Each number is 500 + 40 x the weight over the matrix's rms, rounded and kept within 0 to 999. Layers, rows and columns count from 0. Numbers have three digits each.

# layer 5 MLP up, 1280x320, rms 0.137, rows 999-1171, columns 0-79
554464464475441586559563520482522513487546525524527471481462525479464554428491451504475538498523517484480514486545538520540501491497436484430497548570529428512474471473498527489460481484494529493452509517532463487518495536519630494494494486
505555445544528488498465477469563567548525531452504459523531427479484448557514529541538524473504524499543517506467533464524450557478494524456511507566526489486539561473477498488588510439537516455442452539501514473414448519543486448450541568
547504437453515476421440489473490471504499549487656521514510491464490515495549555456430461571613457462460482567488451528527517534541417481519491479457582472503421518526513595501476463483463529544510522512550516433481524445489562474509558496
515576431454494464479516482517566448450487461552456514482483510521523550476531433534486536463496537554483466496522483524443498392475510526501470490530505462520522552569505486476532503488518540434538452469500526446473529494447571534518509439
566575516476522535498532531551535539482493529545483486539483445438520540561453493533467517540479479483397527477410515478462482493416451493521475484421517501478425560556460512445474446516516459526500517523424413447499498448496510484571471489
525460524517546502455425526461508545551497482529574550541512538505504508550522590475437522467490470436506508509556454552485464504486488519490552486510520560458500515459493559525479547487473515555524541402510529528467568475575567478534474549
562517528538507518440429492415517539501429492457552570408497455525512540484525575505512584477466531561535542535531544530580513490438512458538498477426520574495476491529451501483409503526496480450492472615504506553509487507479431495436558479
583506500454504539573447534462502474516474479532485481538472509498530526560465505507511453494490546483551509514483441480394494476480532470531460491535499474526521516503530470479509437447525541441518432539534439555466529471461471476534496406
508536524571506513465495443525508516540560475423497544547507592467486474518511540499537464477538529473490529462487551485471453512582536483480462436480513480528563519543480537543486506495515437483491469576486487453542485464504489534611526543
493485531527425464499520535538574501451562545507498511547548476471493533544539478483515452510503568452451539500514440601503491496557489477502517533457528473508465437561543493482480497443435471502526526575509487583487482563487455506512444460
502462563461534477548488598490476508445518453511567527576525571545423491527460519417525445464441433459463480602378526538507490490485475579439504479543485500459555502431499537531494444532504535495514441505471484529522493440539530522492438443
493441449574451506560530536548522467465528501499553522490466436490592460499513513508550454482549568502533534517479504524546584517574558501579472488564437544518493563454418462474502490523526556556456563500551469489468442502454542519495489436
537521455527468529442469523526562516469482489490559480539542475441474473447541555513564463489503496477517500468458483512458577500469496505516514449470515434467535478502427490544488494479490531524441466489526515467460583551455491492455470537
476512467479510446418504559490495504519503485496492487591448509493462501476576528457500543521472526542519517539466460447471520554491518476507535535482496536529486450472474526504492492510554478489476480501538472426491530515516424542504541481
478475473433520567386498519517453480457497520449516492451488502428530561514505559470551488552515531405476574489472507496504593509535511464492444484564523492504552496412496511506501482547507532491432458595508485550595525517467409576484506539
552462454523548497482514474551524517490456481499534478438506504552523484492573584568492523505472455564572433515405487537529479499540465467460418465450523504467462483502449474521515494485582572540507470443456593496499510567478508535522540527
552543500485592571509551489483591485521492452505560424447546535470488515516545457452492541452470572458465426476576497536519532480457479539534413534514511547571498366545511496501503523546428512564447479589529498471526476523467534570521422521
532421520465528574457525552510463482596503529516485480425508465439564547478452479449477524533499550513517540459528583458547498517488440502518464476552497433534488563529497545516456451504489511434447403499522547530496458522564507436438508524
516456489499424481519488502567544486490483546498463538513554490450505505570536572483466460505477482443457472460555490481484543455497458467445498600531475432547540515505480510415463442557528491471509440438470443479496487485496551480492526503
483446540540476471477492518515530451533507500531505500528567438439555485497484474497513487475450461536447440481495488548483513473441490497468567544493580481552546467614520491474497477494494546461486598524445551482543399498573491494502548576
466483528469521479578471515535459414492441512443531493523494606512454484596528553575433451459446498429432486479515544510501481469515545521525510458468469602582512521526510542527466480496466498485541470543496471496494542493500509502471514471
557544576503525399508518501519478473532573513524495557521553500587523556566523535536519511498475498535464512465528464510484498474520466502620471517537474462576505576436562489480493539530488543546515537500568430415464533434464580554494518515
473491494565583487484473527470542454481530590496516477452454515561502526512450480453482531554462467509504430436465447441565477526530499539525516529533463513598423488494540506445493506412494446515457517462517476475472472469529440438545416501
542525528528576486538505560452506499413534486548498492500483478514492498445496470518525513533575498405408497534496506498515590487567484513544434548490532519479483539475518515493493466513478499447452550458479473464531465493429461528528464491
467502536421542496473490438447527490500486458519512517505531505521481519472510497476505509503482433531523547467511509518477540469517502471581412472521522591453470566407439507481522421486566440514445560476561507520483407493619469470536543524
523550471530448523455439458446503550529523538447489489562510540492626485499475453472558395623493480461545549403508438483424470557516471498477499527511510493530495509498535485428514493494536459413510412505463443445483419454501413502536547452
439500506490560547495563509483508495485493548533502583537435474491540459483547497481495540479464539460419461487523472552560508510491526444517477463556507493571465526567391436484559526425509502444559393496478531384548493414474471496512490470
501535519528485482514485483534453465523526503480549472466449483463525498526548481466488551516536539487481431461452513494532579485518560486477583461511464482454475538457459473538424496481524512451520455532500480503518471504476488508530535550
534545480500474473410539486464443573461574498518494541534484476529439502584532542562505505497496544480478520498503408481441455483543438495536473501486481543463545511444480573552452427460511516539479500446472493505498514615533506500440530487
528492482469468475501440495489512438490521457520536627521512523515521520519504583493504530483479489463458493548511556404491576517584432433460469413494487472549567479576482451513457427585447523459508476490501565511502493512529601501538530537
528470491512489563432515477541459527479506489503531491513462542557457483502481444530550593527513511499523516470486568493454501500463505496534508480458519478429462521554426585525530470514542486513487519396488463465457515544492491551499464527
464456479500500502497536578552498467527594524517500492506455481500522497515540447506493518532471505478543470581493524458576470497537529464487567532518458523485445502380513512525503492450469504495540512470549472499519451485536455435560486517
481556502478525453440593538505604490503581447514505515535436514497497474511445512527480487534477502515477499452497466472450533506485407490489517499547429389458553487453442500489482478532457477463523460455456511489504490581541513497540529496
487487539545509523515592469448457465465480550512447554527491448556563421462474421537472506490459515542507447509423538506527546496421563534417494505568562581524496459562513576538455404539506533551569454407524489506440421510481473501471493423
490592492524540484554486476418456570535526447461510525507446509520544495512523478434566398525521516479518467498485535502499456532570465438497513482435518484508565472495491481525523488519487586499459511458494472554418538547513494560482469545
478502454484463459481530522520555562468513485545449520512511533481531476494516537511464583449570429560451490534437534412478499459533447518477598444457569554445529517489599467533451533466498551524498474546527538433488426496520539486468540561
533518518546447461444476482515524541426507476468452524496580519435431458402558514507526552504476437456442468473483475502464510535489471497471501500442455514442517444468535497403543505533493485485443518478437610500463519504462444523490548517
517469558556478426485509466461454556524563533468528528518535502505454434504491495496450498512518480519472539526459514542547524472504490519510515514477453473494521525518459424475450502444475533470432493562468539470541492473481498438506573516
572470551450481459419520518466462537477467531581532549500438550536526524529481542558564498403526511458518494499471480492495517513482468527456575498479477514452464504488508528506608517505569512500477565477519561515559524444447517599499542561
478492541479445479466476459552532555470513522515498551531393547516512504509513486461467482496521519432436551430514441477491533465461502522502437495513461499596481471575466443513507517528532491501538513465464461497544557505525538479533450528
493530477472455458533535517572499486480475529531508512534419509465484469476548462484524514541534475493524491546518501495567512441526469467462537466571507470509503522540518571409479449491527554510464514513528534499548519515509511556504404540
445461550485482473586523517510477437498505556618559441452576457413508536558465473485516508438460532541473491531477520500457612537505471431484559499530560530467568501499402563496460427490518496500552454517581482527486465576577537509520537540
465563448475456521503481514430451569495502525541479517489491497464538494522500485455522512465506516507476565504565553480543440472438535481481491489489496492543473459478539553497463532490472456490500510567486499481553510518446496510500516515
490573445536478466519412526472515505507488494569489537560463501483474552495463511474540459399477492448535532527416508509445458476481507542515546528439474476552455498496482469539384530511477506463516458552468528468523462537473485516502495499
470521472464428468571481536481474512461502541534511476563525539460503486432487530476503521509496475536521511475487541485465512547436489499443509504545500498467499497480473469570501499517451512539523499499522475476538541492482411496483508493
482541484540475483484453564524448487469492552551535487471535534555552482499484543464463529511576501495444541452409421455408470509523525475404536477509506576519483486449487498468471554507487460466465506537570444482436561496465421444541542558
503449492507584452626500528449418503497509561511545465520525492545462557482451478501475432500506431520506528513538543426522540446522507561489546522494561442486527559469416472606481414538538498432486521484430542465468494506503557514458489547
507600471489594514559534528459474472536521492464489455534445597496505522432534510485448483540506506493474479429509510533458496489554504516515532508520434540495447510569494503527521468466435514532452527509458526474459504454555491515504424443
471485438510514435518514516504553517510532533469516409454491494419469506521588538535515531563509474496521475456536508513446555508536504517536510515425507515477543523513501481534569506502470560512463506494500410515529521455533464474470462494
474552439521437551521491506447524424522506500617509491505538582576512440501625409540542489486548448417498541508516543492504454444511532550558507481475515474537471523506483474558503472448470488432505524545419462485501580492523535514495531478
430515497487477507477441438479580495529525502485493413537505527391425545497555496442549447568463523476495511467436495525422436427535521532527451493474524434481492515463480575598479451459530517507476440484515487471560425486533558442461499501
457464490470467537449585539518504496485463471515549531541478431472452464459509512508546516529573538503444513516520518470528570537469426602538458505474498503494534479519531458481552468521570522542515553509540536597467520520531481593550497457
551467523463473503548503499533569517486489538511562517473530490504498551500459512518485511472468484526554527478439527588432468505473461559520494503480536504448481514519581563497525497458522540489464541497495523501531420572576502511480484488
512497502458562503531462435453522460426510501531479564528514491502522506446532554515493440473478501599509508494470461452410463564480542508458506489517499470470534466486530584485491526501397520472551477523469509462577511503557498510499518496
503468594423470470483531529545542509509506614497496501572503421596544500535514538475490470525432531514426521561498555536514552427554509459559547476401519503486458452535513445587530504471483480520504506455477473476478450513532538476489465420
464509525488439582563491504529525472439579502493490474557573424404493505484453453530467477484475447589586472483509472597529479507493525606564437544571444502491566572521510541515525472524488512498507457560469543528524531495486472507493517517
550464459561491442533535453551524523514505497528468495505524491431511514467537615482579493486433550518505524492521468499501536535504488540573542505496565479540510437480530505473539495492482425526554514455510534443515498539517549493473474449
527546483431454532519505543439488485474490500466490504460479479525415543469423583518474504482516515558501500594513484514480522471472466479504539495500444551534511453549519488501509502456474510507555516507498464541532521488526474507517452417
530488474511535562453517478427535514538481467536520551461494476489495417519462550484519481516493468531515457508490522501497456509397540446507439498514505547490444496544497486502498455514499447534502562455470495512513350477475505468526495511
456448492461429560478522477492564490577537555548509478426533500444488466490490471481459476431393453464529495540516528465581469488530490508394555469532516512470463511545510479461509508535513461466532522541471481577507514478420550489489515454
492564441498528467494540426484481576470514476430510566482470445455489519496504532532509531523601566475524450432463589506480533449434460520524477450529475435478467520524490545529526481508500551525477453514512535549471571472521441379535500446
507514439485481510501505459481585509518481542392453495467539457453480461486477531447465429502469484483542449487524466408535453558465490580539477477516550531472463448513479506521488465537469467484464507458514532532459469600445488513522528488
464503498516534492559488526535577520532456525453573588536517482548522449519521533483558443512530445531531495501519492473551565457513467501535505488500472476445497534523436463518504445539612539536510485526512504600502501506551479603482538386
498497455579500446466510512479508531407438542462531411483501498495501484523487486472511480505608545564570585472477404455497554461437553457473498597522527526537517470471536542532601504538507453515476468558420518533435459450472489488533499478
504468502532529529512515511516502477529561418412466508435541472516472504469441553516492520533549547502520497448499481528529482484530521470492474516462599504526534569555484479583637475536512519485482432473500491466533528500559514509509503495
459542519512452557471490484504530516465495508501377532492475517523521473572485510540536508453504483568493463483483482514489479443533429505512515483507499539455521506480481528481491495514524519488520515507523498498456462559548486541491508439
427548444566445517483547477511492513488520518521509425490525487489446513492473468506391451470468496513478501523545593537510477503616537462503480533551488465511498513575484454503519547464497494521516435526440475418502572462520540497445453513
488540543486569510543465498474579450495468468459539481490524494504407522495542455503524462492406541488488448494477500524569542561536519491508527478580522526423542484452459489571524516515483530469497464509465500508539439544447434528447451415
459495490547549469508506564418518497515518574512461527523546487516469492580535464544510512462572584526429567487437475516547510472460510451486465507538543503509487478508458469512521435544416440511570544463483433502504521522498482466459449564
530433532532487535536526533597490440496500508490531480597519516574454512592487544516448515539493434532477496519557482547463526494506526490512497551489587474456493459466513509503452527490531550505475470468538549474484486571461472528418521520
518498482450472492522548520453564494498546529522470465528466479488450508514480497512508458487429519458548458474427490558447528520523520516510510520525514510531409505407457482486543478462526473424513467526516523436451495459525513561468494502
512489468496483452432501455514480551512507422460473424463482453499536465510465453490437488527486480433416528439593481528492494423467488506542459524485485563473527491442494519480502514465498436492515513496484509515481534461543580553459512537
519487529485529516450442556445552440423530504557492464518497445511492453546461572454495522552506469544515500490486449478505484507458517490495520478565479465527480512573476584541492588556511445477447529530485490486478429535504503473530476485
521587493516538479489474466469494532477477481515505503505520570496532549482432456526516531548506502537447549505542547488542466491482488495473480569433524537470470538549497591499454454529498461468560475534468412505533534495498515474499553534
571510476563451449522400420534452520491475489521507373529512423517553521451505512509519493466480466479507479439502491435538501449451512471507556437483459441517432533570475473461535435526554535475489544437476439450519402439510535496491486601
443523459518522529525422473544518472491540457455500440501490516450493538519482428487515494498490502495470493483489536479504551539496543467493482485497457442535521498495537492435583512470531530451488530524495518462501451488442545517433488543
559487568496491503483557560524488551515514535460512554473477541484519577498424419504502499469484496460617474486541451536458407536526529531497489523521437518468508512533454515491530514453556506456549456581500444461494461498532499444575449511
486538509451570556531522489540537475504570515439526448477472503490512500552530532416476518543471534464566510473528516562559581521538490546473507429472555517463538502480542518453514575468514478471505486461545503525501522512488537528491558487
507455419535531481507548485507523502509471487563473527494466477519499460484499568569541510502442471537517471618505529455448558447518396466517481514473497494513475512494530462468536553485522481545443518543477481541447511521588494474496540538
479488487547517474479511472500502581485532502542504472504461535476482476537465534486457448455554466532560509537508434518450469426529511497504530472489494489496506467581539501500530493519550538504537470479562513474516495461494443542527424518
494489493492444500503499515492560473502490511483404555467454539433539478464576509491634501429538475452486575486499528462529510476521455459517501537514574558568525542546539484483488457570486455551498531478487497487576569460509511478531447493
521478520496403464507506562500515465396576532481464533520499482487549536546511455471532419501519552453493492504503533476530491462467405515586506457479503518500501521466523530469503436519513511502525462466512461504468537508536445552480439549
494477541533467488494492449546541430576503460454515485492470449445554509426512531566497509546505491490516467441529511456542546485446501519514521544464453500538460505506518447490453449465571492424397524513492535541546478567521496477399465557
499462560499446508521477501493475371461449544506520512524470458544468442477439466519462405468453549479528549463437511567489521479526514489479481575470495529536544503472451600460561496499533489504489542488438485527460541466432497503506469488
512504491480501584487511469490558552502527463477497523488487505453483546476442529507531477419495463477544536507546483488551593533500473416523518509516500446562391519505490449520540470545476461514483603489504479418432453449426431533525620526
512547470439514511492497505522537453557506476473397442501494538552527496459481499457491516396475439500437533536451514453425498479497500468534569574521429487558511505509650549493467476530501487467512484510515498535517572487477576530572476489
486537501516446538487574570475518474491492495495533500441489471496526480498522531494497488474515482438550449441524505528568612457465472510556504427505502469498453500541528531492486443467478542486542491516473476482514485471498473530456503473
476525460502446505477454516515474456475497492480491503455457550475547531508449575495478450470508517478491500566436614543553522415523463530485499502524508451513467503528484584495467467538477566533451500521510537532449502518532533553478519494
515446490459492482451466575527503424418494549483504528469513506441508545534511452457458539503494460539522481563461520530585525475537444515548479482553442405501541538458479535489442434468515512577495459527499533538518569538446486523454505506
506503440491481484459545542573578478423465471492494454540468462470514485441494485469571510478469426530521476538536532500425436502467479490573391481552584540549568499480550472489463526506512493461475489553580430460499476487505439573504415495
533531497514440559513544519536469489454450522435535448515511478516542497531590502481468506429428553549452486549491519510526502452447481496493530543477505458570488450504472552465510485518530545544556504507499566583505475460431450501521497522
534416510468570472517493562489500559492510484491495556467517460536468479560550499495516472489489509499557514490545483498505565498506578450481547495487472488511459472499495456526480531461506494486512485488552449494451511517510473545455501494
491410521499517488507507518407500528531594470472529513513471554483497569439511463490425464470468504528454411453466565429506522517481566502507459468557517494539455527399457510477442473422490509515516544536468538527580537444506493523507541461
483492487419462515518465455497502460534511549541581525503562526530508485442564464490493561485448499475483493486537526484545511540493518495587521576557455496481511553489512488498529506431456468481535530462494446524469496484488454416462492495
477524424439449408501532541545563492516508498584454438571502513560462534475513501558422498541563497482509568512469489482488494525582501578560522453528503492544476479601488495450528485522522586507503484487478467493503445485407485504491428601
470475478554477486485395496476479458567513487493462508594448452565453390452448533566494547548560508541511526493482532471525523414513487467529515504493475504476474496534584460503474424616488576460536445477431516497497511516540516518525489562
519499492535514536558453551502531504442508455533543515437521479480554540514386461479476506510472504435451494495520519498518491531535527494487508446501546515452465469462507509521503472457501505521539462532468567476526553485495494543475485402
504426489495457503514559498497472501486547502513448465485464438438463544434533532512479507499440521469476629551509464487561503453483491507533537488501442530491534512490586474503497461442577562551565599519563536466492507466488487539499494519
513630539537484564499563469439515511494511571444417419473443404520464522518498509484500439492500552466478545526503473552539512552500570564514482447477489524568506504573496534453460470445497486507470457538529493510457497475475476468466506523
501500487539539505539553485465502507561486490535476468625452503498494491521461497484528510538531539464546557450433501469450457527439485474537467514526482570524471506458501430447531476501516486454471545503497511530488478511530518510566548461
546469488511570522525413536458533508432421509508466442520459457457491546488521451521485450434503513449523539486531564452505471522450503557506447546487496502536491517525421540504518528497487506525529458468371460546524529565547495473488500491
493464495474524511543561469539520574469540438516482429474496490533492469559581503501540421496438533515482512583478530497436483526578447449546525517488514495575454467557458423512484474483548544506545490575515531532478516518457496465524506473
489543478510558480609489617437452507444545535462479528521519561424474451514547506489495483489442506422472539471455478527583444423522481551520498511479509494549541458435511415521476516546535483580456515515542525521475542477498467512515394519
474421437451591571386577518529466402594525453508537464482494418459504494481494465477527442517580498573440492547518542452572510471484475511578413540565516510500520486476556494504473564484402556522461534555464458471476506539512456464455511554
528517509542531553560525553506530505532518505457535475513472490510500525520470515503537534538467507475457560458545513539534561458519540503472466399543437466526543497530515509591487472529515487482514548534552493512432505556514412520456493476
457465521522577568551552485488498524541490475474542577575466476496475561545588538442495401464529523545536478591516461517531457396468541591445484501559457404520449539419516525475566527486496480519551565474500509472506482533447458495496534489
467501394481454505543526481455495525462558416518455544484441447478505466445488520517497468463511491456533516504493483481429453510510546506548507555511549489451435482460434512505499497502492537521563521519478498527452531448516540444525457464
532474480491416475496457494432467497528500588440550546471461543450483534468551536514506415529458462503504501441539454460460534525484479528523483492509484533510452492489479526484483492479555458462462486481477511514588474511542418476419591461
526474479519432509494575513440538480579511497525528501449533527475480587446533505428515466480452551507492471582479547492534522539438480517520543456558484442527505548642509440447493608492471450395512481438564474422503480448552550504444513458
457463522429536414462486490534455484489472513509493424425504437541501474501526539472427405564527556528407494503495485480481532519502454458519472500539464473537464476475521536495499514536544489541520518526450531488463451491481469523540521510
527561510510471520499545431440486519536506491444497462489494528355524498495474505559546505495522557483522527462543493559464481481509499560522541523505546476553490529505509501487477501567489473443541519550472482534496571399510494559439522494
455528523442532569556510498456501480526548547500519543437557468512525579491545466516455502455515527488545514496501445487570509564537468551428469517518481463471500429530430476558508482492528490404502459498544512476472508493476519574420495494
568516496468554506495514559496500469541507557495513524482445453514484502491501482420497649514488494489519437477537529459566454525463504532508524516415550540530462417453603471488516432486544400533529456489486491502498473461542487599517601501
481479502520466467499500514497494459528498466453591462499470515436546466466429502514477480497510515490514576442502477518480508477503555468472491516544495548506526479439438525465477538490499526451496481514531519422501468540510441507412520415
516472411521509470440555468506491493527527492472494503471531463505531400473468510494470498513500465501519543494506593524493540483471546378480527508478511528615452521524494547439514445491506533459395516595512481474513580505460494498522483537
527586536395533550446553514516517497501563514530452458516546467475479504496481441460480527591524471496503524440465540525538545518447554485490525528510533504494446522552483503577452461472449494492536498556545479462478482463501443540583573540
481505459465496532525428473510517477490420481515491485526522511437483430492533461562514483474551503507471497488499517468581495469498539493486536468521524510499520424562434472506604545502467537483496481479463505536520479476462467459468515529
388532572487496522472514551540411468497523534591501544565500447446525543480449516466564456467500462465465479462523457503490456470489473552522469493576510483593602500504553531523482495487428406513474526495531521430445497477495550544567490552
525556509520538479512530554421448523464562488544444548512486483529568520510535555478470513499482559506521488481536508580562542479447492503482474410543564518538520493452516469421429458542532525495510473456482484477461536504462513527401539520
508480538543482495461457446485503548459482442577549521490465513524500477481504513542497492536496590560534479455489544514431502475531528549367525450510536468444445456509453477604512606542491467508464466477477547488493476449501455512566502487
512441511455500510449502442469472536472506478540469525509522450422513548453517561551477452510491486493543476517543489431463503456570580497450417455496513558454511536491528532432524477501416499513497499530468453511481538509541528485435444431
537595499532481477503536521465532517497536494523414443490436489511521489488479495452466388532496510489485432500499490609484505520536468439396494525562527463513499487520489498505467492573517498518498424494461494502522474497522455545482495538
524528488598531457455488458518427453516543533379509461578506520549537475457533456459411462510462456486492530522475466467473448507494512431584395509466576502494529547513522472456521473474506543523537486465555473443565510501474492510556491486
505436563478529509527457497530545539505417513454528559521482489555424476495500450528503482530553462547501480514499479510479462417590529488488513518544502526453471398465465536537508491491456487552482487481432557491514518514491495461448514455
561539470457456530447455507468592562522453482477553479470512486526496519499488556548467523534491529500545554536592456500500522511502436459492516472548440442542482492521539520425469496477502555445486521511515484526499516554500416564499477521
499550490496551515534507471425566525541539516471500431471477496477449498416496504574545512559457577481509570452436532519535556475501463490483453546522446523533461469507559510501489519419452537433491505467415503523488501490525458534572519492
547528524547506534482547555501497512461496526552550469472473477493476477554512510522548369446520500563536528523478433500506480547488467480449484469460384476510479484511456444508486563441448534487470558481535476523484537482518463515503557533
468492471492456472533503542503445515494529567523447491499463529476472493418543433438510452449524470525478500513488517380494529579517518550524450468504518429499542510499474507447515537495520499460473542442462447451531504512530491480524527432
497534451491507516403504580488519503475496560490454489511508514429585503569558564525466522405484520496464530446524441498525494450524484492516477502514488480542540573606521502435502422540449444421452533535508486457493498526503476500460447552
486474563546509525507537509399511477512471455554541486465508463548509534441543510504511497494561468462508531522462497542516544474507505536491543532442549498504540485489471551529555581441484556532478428566519493519510509519466564481501455431
528509532637499548471496544516475467472529467490458488452497524485507535490449436481512531566464547490527556583538514538486475417510495537504448511470496453484528529547492505537508538480474497530464577500484571557487482471503487443608485468
505484529478413583472491457473552437472501463489513461511570528468492518506482458527502495558520530477438511498494446470485491462449550430565595555531491537499528534487473491577474505545568546478490555544473501581554487516482536458573481472
484442423480431564531489470515524492543595493461472461557469491550525536512504482445592516498531505575473516435476490525492464522528501483458485443519494500482518526510541491452535474520518527507416552576569511524443496513385496504502462496
516481474470475536468431484537516568538538555486444570543449491552537484506517494527539562466509502509474489503474527620493525530519464462479487498471472497507532573452538477389509465488562492527499544394565532493512538475549498483474504479
495463518478478539580522511492454481551537510504535416500470477484507576495469521541461532496449470468548524495513523491416471470463461519594517549479517591487527408524477470478494510426460512462511522467458503540519487491511476574484449510
487449517519460513520492518529515454607491471474490504535448514486590469405526497446522502440534531505530543441486583584543611484500531458517538479554516454530525541477532442477536496513505471434464522529531541509509497452509541480506500511
443520506564483539508546524503523514531549467494451506492490511523622460481469485486493473482452566499496523521468514483545451446533589508467507445495443478545530527557476486527552542442537534441401506526510489505470508523543500482523483465
559509481532431456454531446542582575480493641441507504502490540483461494551528580418503517461487475480445482481422488541482502439461440453500548553466541433542445517572470487504501526505544528601510534525568482382521531529480486505569519515
481501534506483552472514508466534519464541522510529467520454428535464542466534410541530470443466463553541555518501424535467486519498521500447482484413558474491470501436433557453493467545488452495562432489503476442600497506452536499468524421
446514503508445504514546570548600553450479469485519492524486545475553454453509545490438583519578579557445496448474445532476496499466436439529483519464495526456534551483544521549452513417500518553537543445476476533462457539523476511480521532
518493434505471482532497450535534486440530489509492498529520564481520436482503441541453531525469513512550489497438432513519492449529523520529469504535477428494503461527491529551533525545567447499480506481470461492478547521502482396574482590
518519454502529547454508479518431540498501556544513548545493450582524475464494445521467509545517490470567494466511492474536512507519478473413492460491476589507543439523434440563485544500485589530476554479489633533462502518567460537558468573
431578574476469462558551479534486482492551532446457473449441520506399457465558444443530476499453508488600517482429496544446479500474530485487455578431504527508582427515567441475493473518559466522589518479465467517517501522507583529505492462
506479564523435482487479536615457467524490518479472520578396514497439551467515532443498510398485538413517424438491506522454458480492491516486443487456479552555460472518532519506515510479527457554529542605611461556551461430484454496556566503
473579579503496511439524528517510552487582502535535474517474491414541415490488505461498463522463517513511564394458488465437491554433453469463521425569520473507482449450453490478569508475490447513418467481494469451535490523476452505528503552
466533424566472559515501473446503457459507537552411471473491569451471473500530483545486426535482537557462478487504453569499488523421567506560493526527401566450491398485577453552480558541527485556476434503468468528527490500432457446493478528
561534490520527529444490521513523473521482503462476495482561493501477544483436536467473524528510486458500475509540551443494530461460427509542525524533466474506515567527596516430502490541537495494529555488506462543549513488502486479497466473
505428426431520488537506496502522518499475487529463512533569522505469539490487504549500457440512502475438498421528481526527525534530488562500507460528481511491544461540535485580411487551454552485489452525433434477557451501444511448425547631
489509422553529570439507497565476506463505467475533514454494502424397432493606481541572541447479511557554513575535467608517514391559453504444568542459538485475564497507461530436472561523556523519573503513449449517581483503577532513451412469
540543530583553502548544444564489487468484494475512485508471463506533556529551492503507537516559543510440540459591457537478525528446479482473462502489450527545488490509484529468493558515554501534450488532456558560497582508533488505513486514
507516458525481522528500444481494445452548500484436460468526566559502518481474527508500581464475470497470588417503481555498487458454545437462470471471519515448500537440513453518514438455440481472431481542499565549481487471427462467484463507
494517530431506481545532503482468498461492545460539490477553563448551441508470502489520417516490507487543479506534474471494536513476438530546550495515457479450509496494517536441509519539487521445471519526470480495490534490468466519485492510
518552552552469530525516540482481543519504459506475529543497552564494547534505517530534525529540539508489478485542509488461465526467510497466594552512619528537503485420520459555565550521419518521482549495494490466500481461514478486501447588
400544524478444509504480533479442486471524522515459537504494447575473445450443490517488529443520448459549439549466512434442518453517527494553516538494513499508511458580548503570506557539534512499501592448591465515484499470491485505536477498
491536563500496503483481441523459493494533481500525508475453455422524504506531497522585513504495574490550512500477554544519537501545458465552488501470592479531470535475508592487482550441486480526494522460448428544492428451556427579451445496
497520517427518460468409471529527545522479547415559434502540460492558510458499617487490452504473460451580558538483487489506487518543515482543458451443502519512407476464466459513545484520444479487525514498441498477498480512523492545410511522
576437539503522534548492488462458527545497508491505520461483499444520468460520421473463530477540455580537460461485542442570540502514566486469486452493496496479496463524493507522539455598511470461517522497552541517503529607517467400497504531
478527510492466531527532446562478463485511445456515485528493516503486528539516510526569473457509511496453484530509542510434515529537486537397449491481528497405502463478567435466463477528556560544548440495485468562522494508423505455500514449
520501511466465540531516494569477468551446498545549502455512393502523523470448569571499484470491554494399461511432505519540488514532506479593523453435531519510542492467479490540473389511535463470457548559427501553511475523441579536464451572
444561527585478415515523448498448497466490499506472505519532571483460477476510563442541624481494489517493459493450533504531488543435526452526520452492528544518410545451507562478483445503560492456513495534558533468499549491486517509521475564
484534520463477541485505553502481588504451515514562559454501527548498497466443485494499552586521462435506492532483479486484477449512536479461481528504509523576569428463560428534470451474465476508493527433586519469472488473505428543509480534
475556447506471541494517477463482542502522479444512505469433510470495486450472487426458550474501468469522415510571455480474494448489517438544562459495451456551492512515548548416517487556460505541458464439479503497554535511508492519508483558
453475423536554519520467496443480509544555504472470494525444567452501500501465433470524504537552517510546530491552418533509483437499475558526482532515609481531499435514408542541492450525513546510478496532404456552562544450502479559477477531
585424540478556510441515547431468515481429518507505528506506524492489526476497446587511457532475480523524499485511508551485386477492531497444547519470463532500485578543503522432501504443455485561491477486519437496501515517520487550526495382
580474499487478539499494458430508509574524537440572495425498558532454487485474503469569470518507469493487499565466420477491497510502444449528502548458413471426541496528522485507453526540487479521495499518527450548499581482531543491471498524
465505482522578571529489466492481441487617439515494500581540447455454506501426470492382500523476529496515546559463428514458516565511530545520495615522534456442541586492511542490457514542446475531494522448556524500489487553550535499515499516
498492454449509524490495502527420527466422594531446479524452472519506509526471512508530406503481562506528511487516496561475491526519538430500470498501553443516561550466462505505485507590468435469482478544525547436521546480580540522533441502
575443496459566500505466615456563547494505536546476435488510450558518522499426477462604512567553491497443469468535552468502526510474416518486507458539553535479516468460549536460463498512505486488534476440552521561467431507458496419521473502
454540462500497481455458512527499520491542495518488488530464514521453542480505470556490475556496439515474498526478533598481507476470481478533465552515524510510529564472509567502438555477519492527517449473500485537524489496531515538504482485
489498438503496508567458488528546458453509509446469430493438525485429493468514522482512503462473474517493501440460544579437484515524446458522472516421422559503456478536508511485512454436441483562550538548457537494476529483484528503557522521
550459441505493502539497545527555525477556461460502510554545527452466506523452497511505537461516516486492549469536507509545525583506460483523539433487522533511512446575522488422512483459469515507450493486503542481507460512441442419481529502
479530522526519549488569513474539551470524512478522465497494464477525536458422492513434469510547504463502553481550456502451437585517508561601488535550439464453479436430466528451492528523417535482517474470487463435479494512546450544493510498
598530484578511463517511407540490497452504541490526540530474555527457499462523441452428447501468474548523576509435504512457498439504547485423570489510558519451532505446514506463553485556552554460469534481491485524497495483423536535515522530